Weights of a small GPT-style language model, trained from scratch on English Wikipedia: MLP 512 SwiGLU, 5738 steps.
Each number is 50 + 10 x the weight over its row's rms, rounded and kept within 0 to 99. Layers, rows and columns count from 0. The size before them is the row's rms in percent of the matrix's.

# up: layer 5 MLP up, 512x192, rms 0.0943, rows 20-24, columns 0-95
# down: layer 5 MLP down (transposed), 512x192, rms 0.0863, rows 20-24, columns 0-95
# gate: layer 5 MLP gate, 512x192, rms 0.096, rows 21-24, columns 0-95
up20 101:33 47 52 57 58 36 61 66 54 44 36 57 55 43 60 44 48 41 54 54 40 52 41 52 54 52 57 57 47 63 26 41 54 43 36 43 58 61 49 29 49 52 57 67 62 47 42 56 49 60 44 55 54 46 54 40 62 45 52 42 44 57 49 45 61 59 45 39 52 69 46 55 34 58 54 54 48 56 67 43 61 82 43 46 59 51 40 47 60 54 47 39 36 47 61 40
down20 100:43 55 38 56 64 62 48 44 37 47 33 53 46 48 63 45 46 58 44 36 56 48 47 54 55 44 39 58 52 36 48 55 54 64 60 27 41 37 44 52 55 42 55 48 54 55 64 38 41 31 69 65 50 53 36 58 45 37 51 54 66 56 63 53 61 54 49 56 43 27 44 32 53 50 46 51 40 41 51 24 74 35 57 59 53 54 40 36 68 66 58 48 55 47 67 46
gate21 101:30 58 57 41 61 46 36 45 57 55 47 68 66 44 54 54 39 42 53 49 45 39 65 46 57 27 64 61 54 65 40 49 54 43 51 56 38 45 49 45 32 44 54 31 58 31 31 72 53 47 42 55 45 48 50 60 32 45 45 56 39 45 46 49 47 60 55 49 50 58 42 51 62 63 52 59 31 63 47 61 57 47 36 63 46 44 57 42 56 55 66 72 52 63 59 49
up21 097:39 60 70 34 54 59 46 50 66 58 52 54 62 48 74 54 43 45 73 51 56 52 50 60 57 42 62 48 41 58 70 28 68 46 42 61 42 37 35 56 26 52 45 45 58 57 39 51 50 43 39 45 54 37 49 48 43 32 53 44 48 32 41 29 64 43 39 54 34 35 59 65 68 61 61 58 52 50 29 67 54 33 46 49 48 53 42 42 51 55 57 51 52 45 43 33
down21 096:59 59 55 38 52 51 35 58 38 60 55 50 43 43 63 35 47 46 54 63 50 46 59 40 47 56 50 33 50 33 62 58 45 33 68 41 50 48 36 51 44 13 41 41 51 45 50 44 53 68 64 54 52 50 55 45 73 46 42 61 63 53 61 49 52 54 34 53 40 42 49 54 44 56 51 35 67 34 46 33 51 49 52 34 54 37 47 52 45 29 44 54 47 51 55 64
gate22 092:39 33 38 61 42 49 56 56 43 45 48 46 44 56 57 48 38 39 42 51 48 57 58 27 48 39 48 29 63 34 43 65 38 63 44 63 56 56 55 45 37 55 40 44 46 54 61 59 66 58 53 52 50 30 31 46 45 67 48 36 64 52 58 51 46 67 45 43 64 35 58 63 55 32 50 64 38 39 48 58 60 48 55 44 35 58 39 46 44 56 40 62 51 53 44 49
up22 095:62 62 52 58 56 55 44 58 53 48 61 34 51 47 42 44 57 37 50 47 57 53 45 47 51 43 41 66 44 69 43 31 58 59 57 40 25 37 47 52 53 51 42 67 45 42 45 57 39 37 38 63 65 61 52 69 55 42 45 52 39 57 26 50 67 41 57 45 50 57 45 43 55 44 56 57 49 51 41 45 49 39 55 58 62 52 56 66 46 61 29 42 36 57 63 48
down22 102:32 45 36 57 53 49 43 54 55 39 68 49 59 48 59 47 43 53 52 47 42 58 43 27 27 53 50 26 51 40 29 60 58 49 50 55 53 43 69 54 58 56 33 55 50 43 45 51 61 34 28 38 56 49 50 69 55 53 33 32 58 51 42 56 57 46 48 55 51 46 53 55 60 38 56 62 26 25 42 43 60 41 47 58 55 56 55 63 67 58 44 45 42 61 47 45
gate23 104:29 55 67 53 50 63 41 50 40 50 43 47 39 41 38 57 62 59 51 54 40 46 32 44 60 66 39 33 70 50 47 48 44 58 55 67 46 47 37 50 48 55 56 31 58 37 69 41 45 49 51 66 48 31 55 50 51 48 58 44 66 46 36 49 33 56 52 37 50 60 49 57 58 49 33 52 63 58 57 42 70 51 64 37 48 55 37 43 55 51 40 47 46 47 56 64
up23 113:63 42 63 65 59 57 59 44 61 56 49 57 67 41 43 45 56 55 54 43 53 52 51 51 55 37 44 60 53 68 59 72 63 41 46 47 47 46 58 61 40 42 28 40 66 49 43 56 46 38 50 43 53 64 54 40 45 41 51 66 54 62 61 50 57 34 63 35 54 44 48 45 52 54 45 36 51 57 40 60 45 44 52 34 31 39 29 49 59 60 47 54 58 52 54 43
down23 107:65 48 44 53 40 66 49 44 54 56 55 56 70 35 44 44 73 40 40 31 44 62 52 50 46 26 63 49 46 54 54 60 59 65 76 58 50 45 37 48 48 60 37 47 55 50 43 50 64 57 57 50 46 52 41 61 53 28 43 57 39 54 66 58 37 62 56 46 40 47 58 32 56 41 49 30 56 40 30 51 61 48 59 42 41 62 62 52 44 42 48 61 49 55 61 59
gate24 093:42 49 56 56 66 47 47 68 37 71 50 36 51 50 46 48 35 59 42 43 48 23 51 47 47 51 37 57 46 38 58 42 42 66 63 31 51 44 68 57 70 43 62 46 60 34 51 53 53 45 54 59 69 52 64 39 51 44 65 54 48 44 76 76 53 56 38 67 50 57 47 51 50 39 54 40 34 53 56 46 44 61 62 41 48 27 42 57 62 54 47 40 65 36 58 61
up24 106:42 61 41 44 25 51 42 25 62 49 53 42 52 51 46 41 52 30 74 41 66 70 53 56 41 51 65 54 40 41 57 39 47 39 39 54 72 63 41 47 55 49 39 54 57 44 41 43 50 43 41 57 32 53 40 65 37 40 52 48 46 42 48 49 38 52 53 49 39 49 43 51 46 49 47 65 61 48 26 48 64 49 35 41 58 66 40 45 37 51 44 61 50 60 45 49
down24 099:60 56 24 44 35 45 52 59 51 43 52 46 56 57 46 52 50 54 50 43 42 55 61 58 52 44 60 61 49 58 52 48 67 47 41 51 54 40 42 58 62 99 43 58 52 57 62 45 59 44 41 48 58 55 49 53 49 48 34 47 34 44 48 42 37 52 53 57 40 54 58 38 47 49 49 53 46 44 55 43 44 52 35 57 51 57 53 47 44 47 52 51 54 57 43 47